Part of a small language model's weights: rotary positions.
Each number is 500 + 40 x the weight over its row's rms, rounded and kept within 0 to 999. Layers, rows and columns count from 0. Numbers have three digits each. The size before them is the row's rms in percent of the matrix's.

# layer 9 attention output (transposed), 512x256, rms 0.0531, rows 238-260, columns 0-127
134:439467531420469522517464529503547490486519421507481552413481487450446522453466511468512501462479507525494536484567539399475509557543556493494441607482528544474510479484509579480545500593499434486521487542523427492486537526496426498472491480481479469523520505491437491516505536489537483502470477513449490531518453528471564563437554531548533553541475501441461450450497520520520465557524
131:539525564571462469505417515501487515508434409525499478460517548555545476522475530494453542474459435448493549551484444539383539539553502502547431495533482427504447414463513477534496554528518484496511515492593495483547535487557532484487464416445503470539562438517522491485533520557447483526511548559471502546484483461529583514551452472494496442564528518438516476571481508456480467489507
123:503549486521514473526473394564502464444541486468549460502513542531511522463500439506488496528492469432525480514487550481468436517521410485514537477492510500546420483439518521526498451464547512515477485539434493494556571557537485503555547494484484510546505556472556465505404518512537518440512488472526438454443455497599530498566528408517486528483479547468468487558471392582477484475549
126:571546505415492450559516490503493510561400569435517565473456463511435514483525492548503559531453580441484498513571483549556449500510523444471490477465560427517460480506497472433480470554498575431568554522495483474451506519541473465479555501535528497495561487490497513505499440551516542493454464612463585502491458405492498494548506554537469516445531423523462533479503506486535468537527
118:518525459519425561504502522515494521536528490489544509505468567537520503509504526426447520551440475571508469516444450521554492558513502463479482508533501493507448483563555483459453526485528497497445477537583510486564529524498507489468460420557483487516536478509548486474468479414456556517515446524539450488514522581440502472514480403449509517528490555493470489568503504495493465448504
130:582499508472500512551406448519527535537473518615542518518502499492546523554577436497472516524525487453474536555483480569437460503499525451472435489473493495475487512408481516476469502387448529511556520503469522470493446472512526523516496517506466489476483569485570546564466521460461448509529542581470477476536467587404492539480498454531544541509435538493463479555453540529511474509477
123:455420479481544515467541477496535486564502480496492539429471530551499489500520495458591507540445412565514538520502540492491416415527478526511459467572510622477553492503443514424576483490492533480533463462436484459515509502557560462560477498529443467498504531567503519482453617487489486521535497454495476527548493457518528506480454507504495432543513504534563486510525507511440469479500
130:557524448492537439518447607515467599521507482472493429517504584562547462501530486535540515412560499547492483495484516505486477542457511472414496525469522490554502450529538475491521517493414446491504515517529514492437511508505513475493495495528534511500510494387516478447466452473507480560468471491539565582552516491494490530514526529543480523543507409444488497551537511565481490524531
128:527550506498553507472449518490476486486504521518515483416478434522430489453478509543529500484476535485505537508444535498483490548555534505487550409466551537492470532552409444459463474583514457553491438479505520567518522505511495563506528488516499446523487557531455565429507487406481511479480477559425445537516527398500508507452502482476467557452540438527565544464469454438469467527483
123:487535565518490522493502528439475486500505503570498466442497493505603449439500573464477490534473484494548506479454447498489459501521549499536509506529523591522585500409488517474504530524475527433528492474439522459510526454466514510507445513471420506480383515562556509458474511559454551527480444461515448482550557437507480528495503542504427450519567474459582473448482567411459540507459
124:553570456599510536537554525480464477474479428473517510566518440440536515481532548499438509519485570404440497531429515547462505484527563489499551446495504493470525512487518529415532431471485491486554554503506479501427539472482470506554508497545485532433463510449529492506530416521507510548510528424519493440465521487412466514420493475561526541629533510452497521440469515512521556544510
123:508491420495511535504491519440502464356534502464535562523499501466429529487517475559465504557493556523457462498603482493472506452489511498462513497524462481507541550535536549560454455471484518481522467476492497504526488473528452542457554558530460539487491500500496543556489473451488493598507477458501433446504511485440443485461492501498525492485474576576483529521434436524585496489515
119:477512468436557545495440499483559476496503489473501474478505537458442577535552523557488455509478615484539505463508607494394530540469535502495492475483447462484519502550503500535543451430506449529562501446469560519441465554452453551487511504478484595479513512495492499538574583470601466511533465539470494493513554511485459466500531569537487540607473492576448522477524519485514499551439
124:462522555593518490507456472553517501549532475479480502471499445479531564473458516553511496464525498550487512516540548490459513506476470503516487463440429542478455469568556525490513456465516531581547533462532539535502463512487466578504537499528559534485496556541509461540630522451577474527543502482488579468504455532463542445439503533520543563521458509480419480513534501531516496506470
132:461546497527539503413475510478462513441484519485509476527548511499477541497578457518517468459502518534472495481418546501458458439476521491472441523478474452490537511572477534505491461502505547503489518473417521485470480538514547538583467462508506508478434479490549600578500492599462471456474437455403450520449523551528496539511430468516430489568461501576503534543463576471452547507500
120:499483542439509574417505457415524454525558471464462422499431476416519520551438497559488498502567519578534492487538501533489530462449551551464523509525464576492520482500472544503435553458522532518516495447535498566447488515460473531503526491443492462482487485454515555488502514484580492441553464497540510487505481456471476503507482480516472528573433534479408587516477443521582478522459
122:451518441510565543528454527574478519442599491522540520531610548524474489425459459464412508484492571447500477471471515529467583568491480398511476536502538457440426467465544420481502457467509513465505500563488500487503514524494553461497572516486452535486469551442596488501479460572481520505492468471514544579455506543558453458516577382545437504525490544473528501543560477484438518520491
126:524485538391473528555516500453459431537428467539458507557433477426541503501497537498534486502557526470516534492534454537469536510469568536511544499521566501465509515515522503570527481523488535549501550490546492473482526518532452538446446547423490468446566419546500482520525514475559478570511467525534457473532433375416394480526482483499504465568495569462548555432441471532513527504468
116:457466597509556471546468482514524603511477513484476486528533478579469501475516432498444464492465524492530526530462512458547565579480503496549525523470531462475476502482499466498487507510513478484426477537516466449539540553532512483474477479524514456456510473465509509525571433448437547428454576506398519488468486496500540463462486463513598576468453535489520499473481505552467470537503
116:496518488584475426459476503501463442459580500509458454556550489570451494509472485506473502491496490438553510492539495442533517523499531503518532501514482443496517527428518533492538468496558483506539536506505503479497487470486522484538483497418547518373483491519445516482515456519566549504475576516476555536465538486558494484505458508513525569470534496476463498509492590423467522477492
115:536468537499458587394478495479502477492501457471460537549545505558536488509474557523454504566436519537458488467510481530449460467480520554524522416520515529505522510494477491502584537445492462516511502394568536518416515470447491480575478496492524427493540542432543510448543503484502470482518488476473462505493447506451494549455504567487464504538460442502483426511549567518463527493488
117:486510453482498457487524584533507493564484488498456570499556503490506469516523522444510473577537433541495510490513470516580475575503470469438533587524546457508459438480504419427533498482454471518550549501494480533475476420582510529454483486523437423475512519558494470537503473546502451496458534526585525536536398557473515510517516530523483456488516526496530461522560475533508482525447
124:481436497451448487540553473497528520501519472477523504581588450456488478455480497480494571456546487552550498433515498449550528545506509479432453558521630419502475539509537503546460533507486524549496497428537500482551492580455479539461461500432469429448546445528497490460536470452497498505555471541519494478475496498446493498472536529501494523547468539504542485530439532508544610556441
# layer 9 attention value, 512x256, rms 0.0428, rows 239-260, columns 0-127
102:567556594557502473462372520414501520511493474554511514543553538562511533442474551526475507495508452525565507544390493532403474543525473502512377517494488446489476493506459523525506488557529408511507565508507475526500481535563517540479484450477480407460532407474539540496522495459440452451525589524500476476500377438483536541521505516541529481581463521451452488527467521495471477443510
102:499538480481501457544516498450528511459469468501490477441564538458515457502558473534471473532475576480482498498465489504412481580517465427547520521499512474478481497480561478514441500497502545476521492504495485502480502577496478456552519509498473487501526480459593446488527501510532490495502509472579445540411538527542526454482493458497528439465439569434313507509480398572477446512459
106:510503488478492450525492508478482509541422577451481566486449487489493531435541488530502490513518521472538505451508472528584539492549533465431504487440503433526470423490470461443475494498455593509490516535469545494470486475536450495524571517471535435468515519434519555511479494499484535482439497546483596483478448465527544447505546580558480538431524467491493473481544539501524506481449
096:460513477535545594537429578497587465555496467484515517515496581493550536496431505483525467499471441612483483486471453552486478513465515454474464489492490474463475525480473534425490498487479469502474554507494532489482528503491500494460433451489502487480525527472553495507477451419512502505524443491521496499501506540488468444501420362457491497566405615490534526556516530489524483424519
104:555476511519444511573474515484479514507474602609500482496526565496539512554532412520466486502493505485505455552438489532432446578554536501438480561506512562470511540370485527489487507417477526483574507564500549523445504509499513519546462516487458494486504624488521545488516464536480488537483477535460460490521482606437444555523515497523493502503434478490472533550482526524553523494471
092:475447496474535435459524515487520501525400485521482478443553483503481500513466477495501533528442433520461541468534505528426471462460494534482444459498540558507525519479483448509525514510504493522553477532496557498510420504496486541514471500498486460475486486621436547538578536500546467538534412465492457547474464449499507500482449490555487366535500526499487509500486456503474540503452
100:538568461560503474498514605533476626540521514499496447484490572578550510476531508470540446462542546538453451485448502528474475529501493544488538492470496567510504425467567537482513498503485467537489518499491535539477560544529507461528569435509526519539513489443501445472458457451541552607487416517479564527519517550509525553615524585505482534539469479455522487614546490516486531532493
102:488544524477481495430425512452520487470533583572483515504451456568452516432485506504494490445476425501423498547434510487498518536438560505444468458483513526490467515588528389462491525540505488530449542547487516443529431535556488506528557445531471458519473573540459586487508461420528478466534504532491463519531414468499452457463527507502473554493570392503576493439479483477451495481558
097:449529492537444517506451468418500487439437473551478414470518419569527545455480533538514525507495445502526512440479530489496454492435573490510458497503503593562508506529507449473503511512497516480492526503508559500504480480457533488526511431428421504444390518550493533512549504533477500478521404501519477522553441484552437500384484571532499478499544463452545457467445568500496568487451
102:586520446584491465552568486482464442488510481405538514527504454487541523468501563476488480509514532406464498495412545488448535432563538505503484477527454494481501495468589493449501501467506526471486476467489514522526558453511528474519495509549515521480498527414497514423455533561429493505476511466461565489451496565482447504426558508526568538483578519481463514469545548507492554506460
097:464488541481524516522493492516466475405504526440492497523515545459541487523513495471437466472506532491504528558585451553445474460526477466506548536514444452512558505513543580532471523464495552481532461503491518454524521453507481499474466517584505501476484540523496593482532544523474494568493452442526452489523638539507479469529494419462508505443469520542502490548513460431567478534476
092:488508556477512587456532484582482490482509534539480444453468576439487479598541555485450484485470571467480495453573522484462489511506458520503510517493477445501517493542584502503574503465502480520529451475485565496517544492525476440464459597510487487514514605484497484459509558523509468473456498520451558443546556453439527489576564521469501582563535459522547491468545502478437494583466
097:510469576517507447447480546560465478560516509482525470502500477485604491521536540488484466525510451461479481551526492434526487479529484528512482521488437486496475484556567513534561473480497604501525460524497518490488501537489460523461493497513568528551522598487542456438512497477520457527530550519473489420485496452424566500427562472483464552513492533510488481495542523491507498511503
105:512539520501568529433537573493475553400483569460513423529517540540512462601575478533502481504500526504535513476512547511452465455432523490486415488485480427531533517572493507464542498497473516464495462503502502539437525499454504477509529549539526549482452453527523546517477475616468472405443487471502447486506458531524495505475442427531504444580494452531474531554507537502461565488522
099:519478560478498586509572468439481419520577574529490408482496524491569479552487528494505484489537448517477479528623504556515542511437514574550549533511484564481531493494508560555530511529507543467536491450502548460488580511517478476486486526472494502533476519462476490488468503511508496452512527485432486514487501432543522489536523446553432541515462505489529550524514432508494462578534
098:436561466475573599500433572515488499438589461512505465498543552474499517473471454527514499498466602447496494496453439491479514548471477436420500543510510411447519451479584447485458491486480527481567491526515515541468508546490516450485567526501507472517483503439555510468466474566512508509444575494525568496468555545529484555471558418539415550543461580519437522510519524482469584537437
103:537448626407499555562517402488444452518448490525478519542448441431530542532496609462529477474543486446527521474536524556463565439546495475481556491517486561502508486521480521568531489497491544514483478480507478511528563488539495483537458478402504464481517448547465520533529548503516489530498540486524493457493483430463442473624522470523481519537555566463589467445502527468486493503483
100:458466561504463445543415451562472558472529521472535466566480493550475480434498401499438521440509572474540495490441492465523528562530511531541507501509494446457480494496459447489452499508531530481398482561486432479535532570521489495504508508523460506475523489448506491501499449478416527450540534487383554509472467517479481420423478497521527503465397459553495461511474592540508450479539
093:509478446590487466419484449531465506439541496502511492566548507569482508487493469524468518495493452452548491490512536431539470485486506513494556558509498411555570507473544503525523455466528456465522524499487479499498504487503445497538477533458511518428485468455457481467424431485501519413518560533456537470475520449473516478471490526536566545470576513522427551539495602446470507516536
097:564455488494488643437528452497495462515444479470481460494564480603514490462513583503443472542452510543433498436485512510450499430492492517588474450507536533558517529429496484541537513458515509497508562400504460500465523492455478488519490510477514447553500514444490518524488496475494454515509488464466455512483575518481502541506461567581459453558453432529534510547528577512480500495511
100:459515465514544474495522614538522463485486510509476590457530501520494512470491496488507496564551466532494512491488497531564488601566530507424560499496557471527482535462444425456434497468474499561501502473495475490499491484517499603468487485460462475483497462555460497565490435550523457577500551480448495552511438568484525531584511513566493456509515550522553424536488493492561483435480
103:531458508438515594481505440473511518521504516440519481569568494538498518457437467497484519518490475512539502407566573454578534462513488430441509509509578382467441524469489570507434496460496538539516515488513446553468524555465501491452465452445422487476501513516494509482570508417484501389548494521517530481470481442463554522497487494522524511538519556452597476564539545470488554488449
# layer 9 attention query, 512x256, rms 0.0428, rows 256-287, columns 0-127
067:472545459444548509541493441457454463526570488500486575526482463481452545542511478573466435569536456519469515515497436557561502492544500532504524491440508576494498478515527501532499453496580496467502576525523459533549503554522466464518549510555542517454457461497478476490489575468481531484485569529527560593499528475425452475464552493571457518510522532450476502520473456519494462551611
072:485524511500584488429537515495505510425445557501503534494478557546544497524481512458480453487466528512516509458530510483591476415496572512553494500505413463477454460506492493456532502514447507476494449499509543509529475498473509537476510516552465501470504476524579469431374518441495443525502441436528487524546539477576450521502507446527474531476469499525493497466530515481490521511546
066:408479492444475499481458566487486510557510510517582399477467491574452543494530459497566468431516518532541500516518435506492486540501469441427466482500540478417495451471499421512458493490512579435511530503525581448543551462496495441488506553462537508561479471498481490519525493551517488481523543540471517528499525489496504472520532486447522517554530565432536539556498437483484532468528
080:505572584461504499512490479408532460561521547540597479551557414484480520542503464500498502536448467483495499524498519415515511479511522466412494496500473541526478536593511473446538546486527503444534532511454530552514495505417455511497491499521494521453515520514572523507528504446497481504517500562586473449485448547437416487492517456506537502508500548541501491487547488543509491476498
073:498496478539499538454555469496437491502489493546555477550433466461525543523459506519550521535520481509516501446561589495444483561512465491501522425520431463509500476475507497471449483441509482495552569498476456515408465563546504508479517558571518452564467546435516477539450564471482530438519482475424485480506497569553471599452453481480545539545447471471463490573573551482445513505472
073:568516439439501536487499493473514573454398478485512499452460526514484498601465536510488584483486497510514518512507489469513601430429512538468497494427522467513504485422446581478541504561498529524438444424469502466529454483526559508464513482563507496411473419544437470451550504533495468418518502502521537501532563485502508518506522497511460539480491519628506490517515453524544492515475
094:442529529494563466548492515465532520500510555488489498443535452549472529514387574508462501462521490448504511485521504462566443460446498508440418461532462557520495467526508403453492571454552469457496476489478540499592482470494465486503510458437511452460476473477514547506541475500489497587533442539578505447495445485432391493493500555493558555550472529495477501445444481491555403482477
095:443474481559516479507427515402513434561528368465457451506501483445527469520534488578531487507486508538487486496493517482558462565534555523535458520504472449543455475503473541529466535434541463551560531500480503500549452469489475515474548501479525535560474589499480529563474525500488487456500455531450491507466491474576439479524507468528454420477498423472478557530576566505542538487447
105:536485509494526502521499473538504476529518496571484574528471495430518511465534481447479523520514450551510456483503489530522561597489494520558544467424531453485445474478509565564469450494467645546591543494514443515485525438481489515465524547465475563470523520457462507488459589492545506543480503385429481532539518490519518509514448492556475471517489505531519486534532522489480487575510
120:561516552499609563486469536440557493554450525481513440502483556545547501520511524493494491457518571494475508535484536513506527481514514511596481500491560513496526478467505482542529498508524557547519610475511480514477489511503528527490491447529452514572506483451495501503550416448477504524475540498392461526526558478526431538477520459412478453556516503547490532496458516467506447519483
115:474512500586553535550478434560455518482533603559481527494554526574496454487521480506487541533532471476542522481498488577447485416561504409519537477509475504492468493428465505523484523534479491525477512484499498507547520476509528489486517537455478514463436467543503585482517522469412492519538512456474557512538503507546486433500500465535492553502467435489568428539544440498496480420513
118:453518479478547441495536431523483527487501449523485482457538423543498524487522499541516554594471527509519442437487426549515574513485526446497464437480551556470525520537543496469518448500504490519412514517550492583466500462546558507487538520544466454569450522519443536491467518441595472473472550461455440565481461513452479541506457443469516489528519535490490493501461463533500542492550
124:484469560438577509496574484495464524445443400537470523512508509555531530503553480474551499547490498581469509501531518462514545512497527507484391502523495489505510515564528457516503522543547487547518503520499506525430528451470413458487425509524521494504521496524502544505516444503567541510472487442480490515522478497538517529486535501436627492438524499541483479461515573468495488544532
121:522509489564518551488515507521470478532477597527508445441487479552505488562448504481510520545468452505439558432555562496543565488509579444517447591540477471434484499499509486541591474526486470517456529482501435482488493497492543486453533512522502566571478525487481446529464496466543513461448503476515495473506528509489525510547538480461483475412480528482451472538470484507440423493472
124:473482509573494587511552511509474524452392554534498468543504536490459482567476455461509564468497502521486506500559464460443428474495534453484502495514514419540502423577479554546502506497477518486515602507508370543435533492459468428539499468446502539545529495542587484512600504443538523406460492521561478502587465429543504462487467485530459528558484553481504465514370504507519482474468
122:535545487540496477415432468479504532494505593578440541517484513479516543495507461513502481517490582534521540492540447541478481517478480474559566550501507449474516526459566550525431460479477529593531494498521543573465529544502553479494486573461544522509479512523535386498537493485459472493483497445508576482445524544515538451462450462492544536490450476514525460408538470529434434434487
066:504537535512518437518499499541542532526525487538489530561508481435476519570456446524522449456513610501500517521473555454475450507536567527526467516507464480568544447454538406479578473489450521463550562490483410473412483517500507513541501466485509556491504563463540496468460513487420455471462491471483524508486522525516464517580471455532467484513501520502442512477504461446492527540561
065:563518461564477550525558571481454497483532582434473474525442503575508457505568467547483537512499448485505482492487491517533550531482535527445579476576586533445572484423515514522461478537438494354523485438539476438475517555456450507456412466485516493428496512497474501423506467483512535487457560481459506519515524499477475515515534510521500474511421512494518425499452476532458520494458
070:461507544520488482521456486492575447502466522464490470512604489474473460494456543493492481509489489438453496502499522482499532527501519493497446557468485485555476538530470409521529504396538509495453495514474483498541450487421487482493525489507583514483526493436524444553516440465515473448540485468574527436479506518450367499525415496495516529483547436477441504484531483507513491539489
067:510509555506488493452542583452485509473482471500483475431519532474413542422448590480486455459502516503484487553481489500489469375434501504509459491513493490425461506537473505515526511569536478448453401457488502499594436484483525480525579427525506445487507366485518485468451476565462398473503528501525465583510483459451508519500506503511474492524506513545492548480545488556476485461575
080:488534561405500473542514563562491488544539527511508419482562453552445520463542545491460466474486499455557510406522540465471451498509517486484430456537482550464505502533524442433438535457560500525547488533488506487529493485452450490546483499482500456482524485478472535558568414499482472589522446576542496449522461521459455503511414538497583588535542526579444543488489451539512499505509
084:496485440525542490448495442457484511526479470452429555487490485485575486480527469461506497517489466530515454509519501493488479484489498524460565516518502455547516470450473532544443471479435464501529468446518546493526511507550506496481485537524495434491455538492498505417444539466520493422451543432426467585552596483510482537491492471515407462468567499473550553480560496505428529493467
077:521569495469540488435465474414481564498507481514524537511508537546524499520504433477507545559505510489496455494508442531513529459443442524456579469487532466466523477481526554482518408528491514478440473491525523460554543487488552503432543518552516430487574534488478495472438558443443464463530489422497479489434556485485489411474557465546406453530535474550521478458551492519515544416471
109:512484534459559436571489503523545514473553507519500459480512474535526482493543507457513504494450458456474442495536547512489489447435444446497549487484503571500555517485502524453529520507569503567449517481508522494465530505537533590485484461491469560411496502448515485484511453494430506519443508498435432516474487573594501504471413521382512542510469525491544515480510537446493531513468
104:513489510497535479548496531480532450504510485491478560445500439529476489478498573513575487478513495541559465453549549485460516551383470463467456485487460589535427548542537516517511535495455476504657485576503523515451492461460468448416564522469457502505446473485515491592564445518556513466479510516489529497481441506539467487508471537503618512511553479533511531489529546566542488498487
118:538577460454524457429555482428491563520474444461512581460509491508536500496468493460532544524473500491486480535547498506494521591417453458480518456527520517462487538481485552508541474613515525524500529461505485474447555529476563456488511521518494484509486508511553496501543553416490457506501589541542473490497481501544509545475514496564497446516540500510501513523455559489451419513411
111:555581519489506513486484512480441453528459572500508432541544543449587502475451479496463511462556476530462467494526544449517514466473517517560478478475426511477453481521464532527494491563483566545491514498475540497476469556551462488530499518496534477546524485545521603526533555536513529487541498503467559438407512557533500559499562483522523466406499477522563473470515512475510455544479
113:499515447497500486492475494469494527534517530528530507468490616543557461569422504504516473512531424455437521536574480502534511513538569544546426479479548510482570538500515490523511494512497569561485510516490585546471538465513483526450439537484540460465523561459507479465527525503522484491487520447475561543483487463524486539569453519482449483432614482495464506522425539506422543496449
121:475484522529553513483505496514463535459608534466519514455554520573475482545417543498544500517514494555497421503464464495400522444509501469485620555546507470489523456505496606519472490537550452445460488552481527499501566570514483461424414532558590475461507542478470481536499513478428493436521493416498494489452437503491586453481496477566440510462500470474483446467512465538497507521531
117:521507500489525473485457503452565449487504548536521513562520450507491533550541597535480446544463536589494503518431418485547453473539527479502519424480457490488531483517519525546431505536522469569491570487481501513510524513470490537515518555509519407472499515505537564515445545511565505548408471453487521538480538456489506507493560548491385525602476569575538514480510467476498476518487
121:478504473518416481513482493562548508515496546536481491553503517451484474424493505515449550550559470520534486441479566458508502530477461577473536497455448526522491483551478468420561481506472558442554504533481445514521491549521461496474440556455548478523461407445546535443515526471452495427519572457483592479512573524569532489514506468489518463507467523523511509480528573556441492495491
120:506430451514511522550476485467536542541487447543439511506500491510417476438479586566537526526436468567480508505513513462496525496515538504536443493501462503426520579408493461517463478493467507493482446492511527477454451514459606493490494491459473470464483487519567483588460522486484499565492579456525524504538517450509463503464438499543478565444531487494440481533546544530474502460520
# layer 9 attention key, 512x256, rms 0.0427, rows 256-287, columns 0-127
068:523443561557519459459500483485515516572484573458410462456491582408483530550574517517507526445430514475472551509583475462548542511466492484485502486547490441555516560446474555453491545474445480615498436536464437511450487481486491496477426516568503496528472470483478485451495463510513503506502462522560492417447505559504509526463547524565546472442530454490489472471493509535513451517458
068:517545468569468530533528557503621507488578496537519511545439561598479478502463550468539466485558444483563508512476524453434522500488509554507511481505520469519456492445439516480526534482543536488537460510487483471527495509526497530574475474525492523542539502519541485407489494522559477484436522500532501547452482446554524459583534489461545509506486566622483517431483498423504549462496
073:526501543497499486450542507516499582513436508446483438448427517576479475495502473432498475458504507537483513475510569466537458465522507543500475464485568560499514502559540455465546453541467491444502502499509496492559536554489478457529514492564544510479483524482492516521553474585505538496554492531436454537489454489498479501479422482477477591432547549541532482503487488568502455478511
086:500501491466462509496475536467523479450431508497518572545534481434431498481511572512541494536463489488492532510480489485571490511442557445517493428506434487527470564457625532568545511391523534508497596472539421508448522467517448508455535555422446489560519476496499504487450458471514471481517428503496500491524446478550466450500548591444540455549396569493494481477435485444454553543517
074:494409564538552499523480470479518509431607521505428477476479516438498512504476546476554548492514552583491528501517508463549512504476506486503564506515505506508506455539545551535517462526521471538428579558509569497530549531549424490565500421423540474475488577568507546470444494546563499530497524498567500527506483485611561482480543478514536475582475447467496503548464451540442523548507
073:497564530482551508575493500590451457527550485488479428442531466545533459523554505507556531452460504514535493440501536496439481491566533555442517568526483487465539431524459461434457498535486450403472538602518526536499523521453463506553521439545565474466479495472567491510516489488526492531501495483575496529468524442489431587511427525453484506453435514544480444518490543545569562519526
082:448515492417460537572496592499568442540490456477501538466522524489558471538490418505492504498466459459507543508518514473525464538515429451586431401472437507559486485426492526501477561526473537450581481415435429530485525468501527508523521508498496460455531476411544522490543541494518467604511412451527552511552607495566482515493509500446525516524483480482588488507479546500457493518515
119:524514522529440549519406509459551519464452509586552483543571542476519499475455515490507466478493481469580531456454461494507501564517482547471496509498392512520505501484548559502513521459488537512607512481554505499456542461462489512495470501451450509511446553458480520554513500536545534428524493534493480459476482460504465546474475507575506443474520513540438488479503569498543570439523
100:533449531504563518408485516501483535447550516492524572553425453499483533423549462505503499583544547523546510554446475500553607497485516469499484564506527426562507502522455528494529428451517433589425493509540557469495434466537442497547534489459461488503452441565557533557505473510487510426570532516498481527540433528482479445456521496550485476490533440424435504502505459467416517422533
119:470513511483586534430509572490565514595513505533554482510436515544505512508541501631456493515510509474449525602540507533523486469520523522522504568474482508460511507573477492431411427482520516488403521523526515511440422472522588485484559524504479563538507459488477473543498505463429476471499414508524497531530531463455557467463523512444546447496550519511513538523438503465521558491493
115:496547509491492464403508479478496425620538530483424497540486425478524459506496545508500431453468538469544508487521485549450476518527495511563477421491537516568435558440513538512496535572456557522512509530477467545562526462504487424553434537538480502519471448505474547533470548490516504605513527440499483575498504474467544522444527499491453551479520494525480506536481525541549422506469
117:446549489568496467560559505522520468487503517497540537500476501510483499409455509527536476571517497508582492415474507497424488544512534427456536455491624537435523514501475473496549477495487495561511487489514481450459492463495555476445518467507497523557478447475408533573487416456545473445490503525441495508532481523498518478452416563461498449519431549506519518486422496481522550535394
124:488440498444548575490492517558477534513495474431486478504517534518537475469507440434486521513526493475503413568567493489591487576481492546516479526533501467526536419380518507514523493506509471516564456489424536495412544405487468506475487490463496490523614504596492522515437532521521540482539538412449505538562518487529519429507492509488493492519541458505517550497465556475518637468486
120:551538513487556518583492474455415458556565508548529482543528537457444547577429503471562533547450510460491528429518458509545461488502543455557488516485434512558464482514482492538542408423481499505497462432540517597440521467502480513531452531494496509502445518548494543561494497521502523485485523456588504592517527467501522468569449500476482521510464537470547507480488562540511465519464
121:492520541564474546455531467464564512523482481523584509538504434413526437530491527478498616544499463496471468479553483502514519583456600511517489518514478465509533383505475474452468452568557452515486529536517488514532562457478507466549484476490489561459546560514530518478502510457529411541471459495562450530528498523538465491497477544422460505467486470580501463580475497559460511631439
122:472533453555512509497470450552498506489501513412512571473541497518555542493512482473525508462470518532495492498525493562502486515502559570513516502475520503539489492504563466537535429517482584498400548510488490520521475482488538474545499516434529484514530453509593462409549590491473426462484497473485456500492493472539554566497452526487482595521514491477547499519483491512535447386378
064:480512430505500508546579465424457520565434466414499395525502464541451487500505508531420521545524500499474527424534541518602472446482450509499514548527547510513458481500519478448467430565501522493484550534484482455509489458509435490486563426523477495496482576513490559506483476536539479487536449550508491486453434502460533547505512548524433510551515534528506490483538444485498463533471
066:484513431459549484572460432528484481480506467518544482475508506525580534489507521527461481481494514542436557530526475562454461480590468523478417482513549527431541506493465505407457495492445411464567505537463534545510505441476515493495463535511582571464460608550547465561589520475483465528483525469530480487540484457517471438535467500508480592536486499442467541508472467529505465523543
067:500558459517441481560502494460458494482517485498512576501426440400478495401477501444524512546554505479598452524482494481661449475495490625505526446571495509539502453513438563570525498461539512500438533513542473509432479485564550471509508466508478457531500449474428463441481487535550484449452506479460478536517464514562535478478559475463506480509532469479507600504493434503446510490375
072:470453505454495432539471456425509444452400454543512510561547496508553483472565532512536439487533477442550547498467382473469479495481469447550457457522453493429482524446450508521489516479410491501501465442478440561414559502480456518457516479477506513491527512486521429491537542466480479539517481491554541405395499471520437496534511529542520507509495506478425523458516538414546516504429
081:459553514484490557560437568434532453423502442469541495528497468457502509465605462567545454533561505523456492565477442560528516531472447461555441460511517461546447566435506577486501510422471529530526525393473503501443486450452503537496480515451481469532503496461489506501540610447474486468569520453468528493510438479453520422514510469529472481546460552535543498508499563530510452531435
091:522475556504506510472517412541514590472541564490444442455492478495464471459509476442463548500513540502548460469505565576526492454524568561536487529496558516477511411520530456489480491515476548496454513573530545529581506513557530450542493478462543484460438475511496537502463538537547499532458536514552472492459550503518485564495494449472469507458500499509536491533455467528424552500479
096:466530498470500494483556467568477518531497548524470410503449484528494493545507508427429537437518559515539450446467524513477474438492476569511542518472517533509536422527530451553491505497470475468513482602571535490537552486601533517530495441523508506459469440546431558477538521568492535492467542499566452524516580492525511532577495524537489466500484474468445470526521425581473581444535
092:443485484456524582549495531420442495572507508444445461508520515578508519516498467497471473509471445519434476559587549460457451519525499466483451419401525492535464504450475509455472540467537512516439493420449469471527438470470482497416558497504455519454491478490539483518478518482459481526460506556442491552476510464501538453454468514495493383532493499431557532508510524540536455470466
114:547468493565489490462525497526512515462477542543562598537535452492462517504483505496526461566500555488462469448499473494506510518434479481459494502412471473424476567459512552452589531498481500569548439473513486501481463419461462476497486511548471548555467465517561450478493429545499440437516474469496563588510415508462536442425496529559487442539551493544512598484553463497504505495481
116:523575566553553509506502498469449514485509549477499459529506557435534447475518423456501532558519478484448524548519432474510422526533512553537505506537527491517579471524498511518483527483542541488466507534511505504500527487544662489482482495562487533508478517500535468485471593466462495509507589484478523520469557556480468538466432494527452447479539524470502468425476514480520432625563
114:483475563542516533483574498558458502459448500532392502561490545494442484542483479468486457441442508498496407508479487491500444541451541493475523541508437492527491528417423439478512522461460539446454527523494509528520494531515415544442508425503540504512515460516525542543501549444602550449519486529509486449503472519532522487520480472527492405497473475547478417520543529501537465514488
114:486516513481533512548508425487529494477444494525495487530476579500524524537427496547512524451494495533469457450544551492585521449619501530461544518450535525455501476479511428481503492502517515554416528490423500482594571456493504468512482501528480441501534528475563506529531550477488482471497479505503524609414530506451548560422478459500489482471579464492474478523482512492421474501500
119:514498508504561500537476474546456470550465530536506470447492494507482522537434537543575510477459512547490455504561515414494501479462553496425525492537448508478484519442592511486496417588581485474424505471493556539509500544475439433494413526574501520544475504493487525515495509450541491477473577491476494462459485520438497562570649488505508491510487513542553562551505489549472476510415
118:528573469401503466562469499443550514482533559576462479517522480423478538477559483447498535484520531520588498462448505530596518549503493462515456435510500500510579504517481498487517481536495552420502605406444495512502485503480492452525585505495487470413516472415539482561487565441504463519455514510522502542510481463467453559483496530488495484538520526520475562489479480514417529463501
121:462468508544527538464517534472567539475581489481519492437492496429504541444497484464486573511497505525533531512527465489563481452450442469445466529456499479505489473400430457495492423491508567544553497561473519485559518478499468512563497549489473480537485460500509500501542474475447384483562559505491493516480533494582506526567547469540549450527405493457558517451501488437455557471448
117:463391502477501499484460531490518493523468478503516548450524447507422481514535532475539509525489430549447535469473497528505523443560501408501524502483478512504470536468546505536477460437465415428541533489441506437475526584590560501503503441441495584537476510524514479497444511475476502534544484488506536515480489462519487522511458472545464529490528499453477492496441545489484497422510